config = dict(
    n_layer=17,
    d_model=384,
    n_head=12,
    n_kv_head=12,
    head_dim=32,
    d_mlp=512,
    vocab_size=32000,
    activation='geglu',
    norm='rmsnorm',
    norm_place='peri',
    norm_eps=1e-05,
    positions='rope',
    rope_base=7360.0,
    rope_fraction=1.0,
    qk_norm=False,
    attn_scale=0.177,
    bias='none',
    tie_embeddings=True,
    parallel_block=False,
    extras=['capped logits'],
    init='normal',
    init_std_qkv=0.0405,
    init_std_o=0.00695,
    init_std_up=0.0405,
    init_std_down=0.00695,
    optimizer='soap_variant',
    lr=0.00234,
    beta1=0.95,
    beta2=0.99,
    weight_decay=0.14,
    lr_head=0.00798,
    grad_clip=1.0,
    warmup_steps=200,
    schedule='cos',
    final_lr_fraction=0.1,
    batch_tokens=[65536, 131072, 262144, 524288],
    seq_len=1024,
    doc_mask=True,
    train_tokens=498600000,
    steps=2107,
    dataset='wikipedia_en',
)
Each number is 128 + 24 x the weight over its row's rms, rounded and kept within 0 to 255. Layers, rows and columns count from 0. Numbers have three digits each. The size before them is the row's rms in percent of the matrix's.

# layer 11 MLP up, 512x384, rms 0.0802, rows 485-511, columns 288-335
099:155128117154154120118147064169131150070188100114115137173155125171120150140104141166107110105141125138136119129125108116126150114133111114114103
096:137116108092115117118125106125138141115161146087119119112123114161134126107120152115150191099141135104160137139143105142124176124142151152141104
107:116113124125119149083155147125076106116138122089073106147105164128147123106087135140153124137157078138119139149113125140132113096115102166119118
098:123120096118124141110114163139115137116100120137182134120128155117133129145112140093122159132126122088117136101135104178137114166124158180150126
102:106124119152103139131107115165137149132101127127147147120170111129175134155146081138147146047103167135122117121112148142119152135144131111137145
103:120120138109162147157089148110113117164134189169107145142083175150165113111146164105139141085106121128139154140131142116093138120107148139095097
103:162137132156125139144094086120077148136135161165120155160160128100142130141118132113137088132103127128129146141103155159070147130181151105133139
103:150098106117139129114136132142141147105162144124111124153134138106112107102072119151112087137133096109092102124138119101139139068143126167074143
096:153141141055147127183088104100127121159141099130162104146128116086143124140098112119141117137155147152115119112156122131101141151144145143095168
102:121122139157125156107104118127076144121132129124170143138124152088111116148126144147129113118136089083145117138111137159104126174171145128144114
101:104123150119094131098128099108112138146136122171149102166094099134137146130152160130114160145130134162121107145094143128149143159147123101098103
109:100139093198124055129179133116102139115157117124155111106067104104132113162124121146121119129144159118114146097123180138140100112123148146106143
113:102131100115068157097153127126067136148118158112163163126145147125149112128140149118137157074128152133093145124147101143121163142103126132149129
101:154117146135128114144098071105160114115139143131113142123163111142115135109074218128094126075109153132132175144112137130120138130113121138170154
114:117033124093143131119152151132113143155090111150106138128167135097145111141106177099119121136130166125115180158128129138158164147072105132132118
096:129160134105169106131125138123120096139083123087153119111147135140092131157149148118193140141135187149151121139164147146185088134132128108098142
104:125147129148147085124162143059125107105115160096137098125119117114124116123103159145119132134141116097160072078125143112139123112119123164115117
098:139176068091148170137133155075197150117132152083173105156105160186149097139104146145160123132125134134146119127109130126128127132109140104045172
103:149159140148155130146122124116097121135106133126165090133188138114141114164108135108131115106103138135133135172129126170122109121099142156157139
111:147121129109141116143153118144118095107131142141145106106133122155128089149112146108140091147132124127127119110141110121130172128123109117055121
103:099153162103139102088128156144177135170131130110148100146112135172111114172101119116094158200114173138137116099165121145101134163129120117126129
099:160148140143126157142126135124113145126158165103161164118167115094131107114080095162131146112108162154100116170138126113135132096132114150113137
105:137134140138078153127129115095098148121145148140092110115169121146135133139124160132183125125132135124095106124140118140167131132143126165114135
099:173153156118138082144083138180122114124156151149114091124142125124101104144127124112130126148166101130134141127082139151192136126125107129119143
092:129110144100067096113127138113118139092115158085139124107122123115092103103121125164121137111089153118125124094108139127129135129123121162166100
106:153145125108113133115130158105134115115143143120106073164101113142094154143136123125130120119144104116178180130108117086123134112143097132142143
100:147136103123155142120097104081113143110116137109152130128100151131147109127128121158113132107124118055134114131151153140154131116126160108129122
# layer 11 MLP down (transposed), 512x384, rms 0.0617, rows 485-511, columns 288-335
104:107140133133178119171119151130135127111124115144096142106138112136135112154132104066083167124147101109140126113133149129084136125130083111159139
101:143125195135146125093134164107120133122140136125138140149141122128132141127110099152096108126127151133068120145121126152169114165114116087102112
111:101111110125150133143090157150137119064114170133134121130146152144153104146141138141118109125063107142102135128130111159164178150138154148103133
097:155148128141098137137082132130162160126113091076122125114133104119145138129124118153107136113114105132153128125089179140121164119137119103103108
096:109144154104164155079148155164093153143140120129114139128153163161123148154130140089125139133136149159084153174101125108133128118139120112091121
098:134156118155107101146160134120146127121146075151137126127131131152127150104122139092119139110128118128147108114077136149175135127129162089114117
093:106127113144145151119147141147086116091155108116134090091170113157084114147136150098118090120125103181178136170141101151211131093120139135117107
090:120124128123120150154152141133100149146098121180124143129095132134130126138146097143165160105139120138148132081114144157120130148139103103138138
094:183104189137165154103173140189146107160110128130116118112112137158128126159172166114154153131124106155133109178115130134158131120138105137137126
102:124125141121140094136138113176130132148118127153142124131100169153077119153142116139110160121135107110156105138107102127123097100092107097101054
093:090109124142107149152138109118129111130102139094108193070159109130103140138141111123129129140139128118095113142138115115133137144129133130129128
109:153119148129112102111087158143099111155131129093148114086110113119167140074126134215089106130124135191118145108102108147117106134149098182122128
115:125121118104103126124082124150103145144146167097157154130111106162154109160131084132143124139087127135121162120117132135127134145137052127133074
095:122128073106153168105105119119177104108131111108145141150109094119143119152126149139129156143151145098113143138095126123157145131137123129115139
096:178115106100146150150187160123150094151105117169085132128155138136136137133075121106122153158123177118099123124107143136130169140166122123138127
097:135083150124085141148133111133120130157140096119135144125137123167111085099159109129116129123127125116131142162130140144131105118167078120137119
105:122126126150144143116152127108065135123122136094157128143141134087129110134135150149120110124139144091118133134115131097131147136149123128111069
101:124162111122131112110151124146080141119099134126095140130093172136144159181096109137140200126128126130112181146110111116107113134162121161129133
109:145148149133136133141082162148081144103115120099144107148096096117139096137132128138134110098122115131117114161124146106115099107144151123111136
113:111144151155120126119151118119153142161118146115112164143046133114147148144137105120119118113156130131158174134054107126098138115153168091125092
112:107107058135153096116062111126121146112107131111122105152123089065139180137099109116117125154174151138113117106120169086106136137109122175130077
102:130148183093100120174135156106115139142088137142139145141154127120095140102103113119158110180109160128126115095158156147108110136127110097141154
108:093139141153103120165128150105151152116139136140121134152144107145136113119102132179127147151122159122105121143126123131169135092147117132141125
094:143139102155110131117167171136136085150085135099097071124100126137152132120146115103154142145130130152063108096107099119103106127130122105121115
096:132113128135177114106170146121108151126125091139117117099158079129173154113128128152137178102102090085123136107119160114103136104125137109097077
103:131130109131130180116119157129101124127123157119106122111123102129149184143156133104110104132113145104143127131126143120161129172115142111129123
109:145147121137127124138159155089157125094104097095177122136097154096156090131112104153101124133121148124163133111169087110135149100141110109159155
# layer 11 MLP gate, 512x384, rms 0.0756, rows 486-511, columns 288-335
097:137123121130136102146123156165119125106113130140135097114150112120101149114146151128185122138168121134097101140129133131116138111125182081115079
109:135164093146134112133078143094107165146180153106153120128094112140134116140113083120111130166111101109124149116126162128157074161136118074140122
104:120140148149143210103144148128144127141132126106143154100080156136146136103140108123118173131125119133123109141136118122123165111139132104099129
096:165139133141143145089143051114154139131126144114126175145105118167105123129119147142111115066114153088118122158103124120138067146133180073106147
102:089137167091173167190141123153120160125124138124120133143101155122131153132175135107120137131163166153114156092147112076127124152117134087148123
098:152123142104132163119106105111109100184125129119110120097133137104140154117116108175090133096123111174129135170115120107143111062107115128115141
099:109136158139140156106099116152126112165118122184160137095088142142106157132155123156116102160139123126108143101163149144133122175112146106151157
095:130098137151125141105148117118115145126128162124118095149115104142135123154128131161131132151167121133116128084123123121106157105081105113127126
105:166108092109165140124110112155173165102115111107171096108149169098097135118147139139115150111170123136149111132116144133140126149128146136123154
096:134104145134077132142158186114139113091165152114095122096143133141145137127090108134107111149150121134109114162107129123143122121120123110107114
103:111159160114128102110159148111140132117150132165124132104111154106117144132100159148151164147112126107147111131148124080088100131110120158112179
104:119110143145111091123134133133191096100114125101147103133131105151121142136182125132150119165110096141183134141149141142079082119142103088122148
099:139131118112139126141123123127185145102157174133121128146093090113121161164147132169129157111129090103120124135134122123115097165138118150125112
100:165147141143081139128110102136157132118165120115113136112116126148102133143164118120126109121127128107138059152156132124140137161117123104165090
096:143110133112104164121145143166164149152142133153146125182145160180141116139122123155147087118080123122087090109120087107135123146099114170128155
099:111144135094151156102134116152133117146154132115129135137101124143103139082090100106134154090141142181147065158098077139180128126112130131076142
097:160148122126119114125116159092113120134159140100165171123117093125138190197095094124088122129137081115122135149148122146140090156128134120159105
100:143124131134106129146165129116131065130124139126159150126108090095122076091136177152164178097120121155098143150127105114100141116091077149111151
100:132165143145094088156128133080135119116112129129142113112130139129131137120083129160168153114120101131139100107138151090162139155120100123127155
095:142136153096121140135177136114122126153142166147110156141151155165131138123141115107120162117072132141170133162194108128104123167108113106146146
101:118108120153114126114176116156103116165164139135161095143118146165152091142132105114109167128125144151121102145127101155151101189132136126110123
101:156138102134109096121143134113117085128170155125111143108090110129158139123174155086113157119155080109229136149165134131145083121089075189153097
104:129079113081158094096092097129163090071149130134142152107130129152109145120071122124138110124167100135165128105106131098119187176120117125127125
097:135107171149072146102136101103145114095161171099129119073104141092114133151193138118132099126111133154107140128164110146087084100148142136134134
104:129166125161140150131122107130138102103105135073085150124154103113153125106145103129117122099166156121131154140073166146125150155154147115140100
100:065147158090147135093116095148120115150162149106108109133137125101099175114112118093113105141183096172120108119151131146077088176143131170128175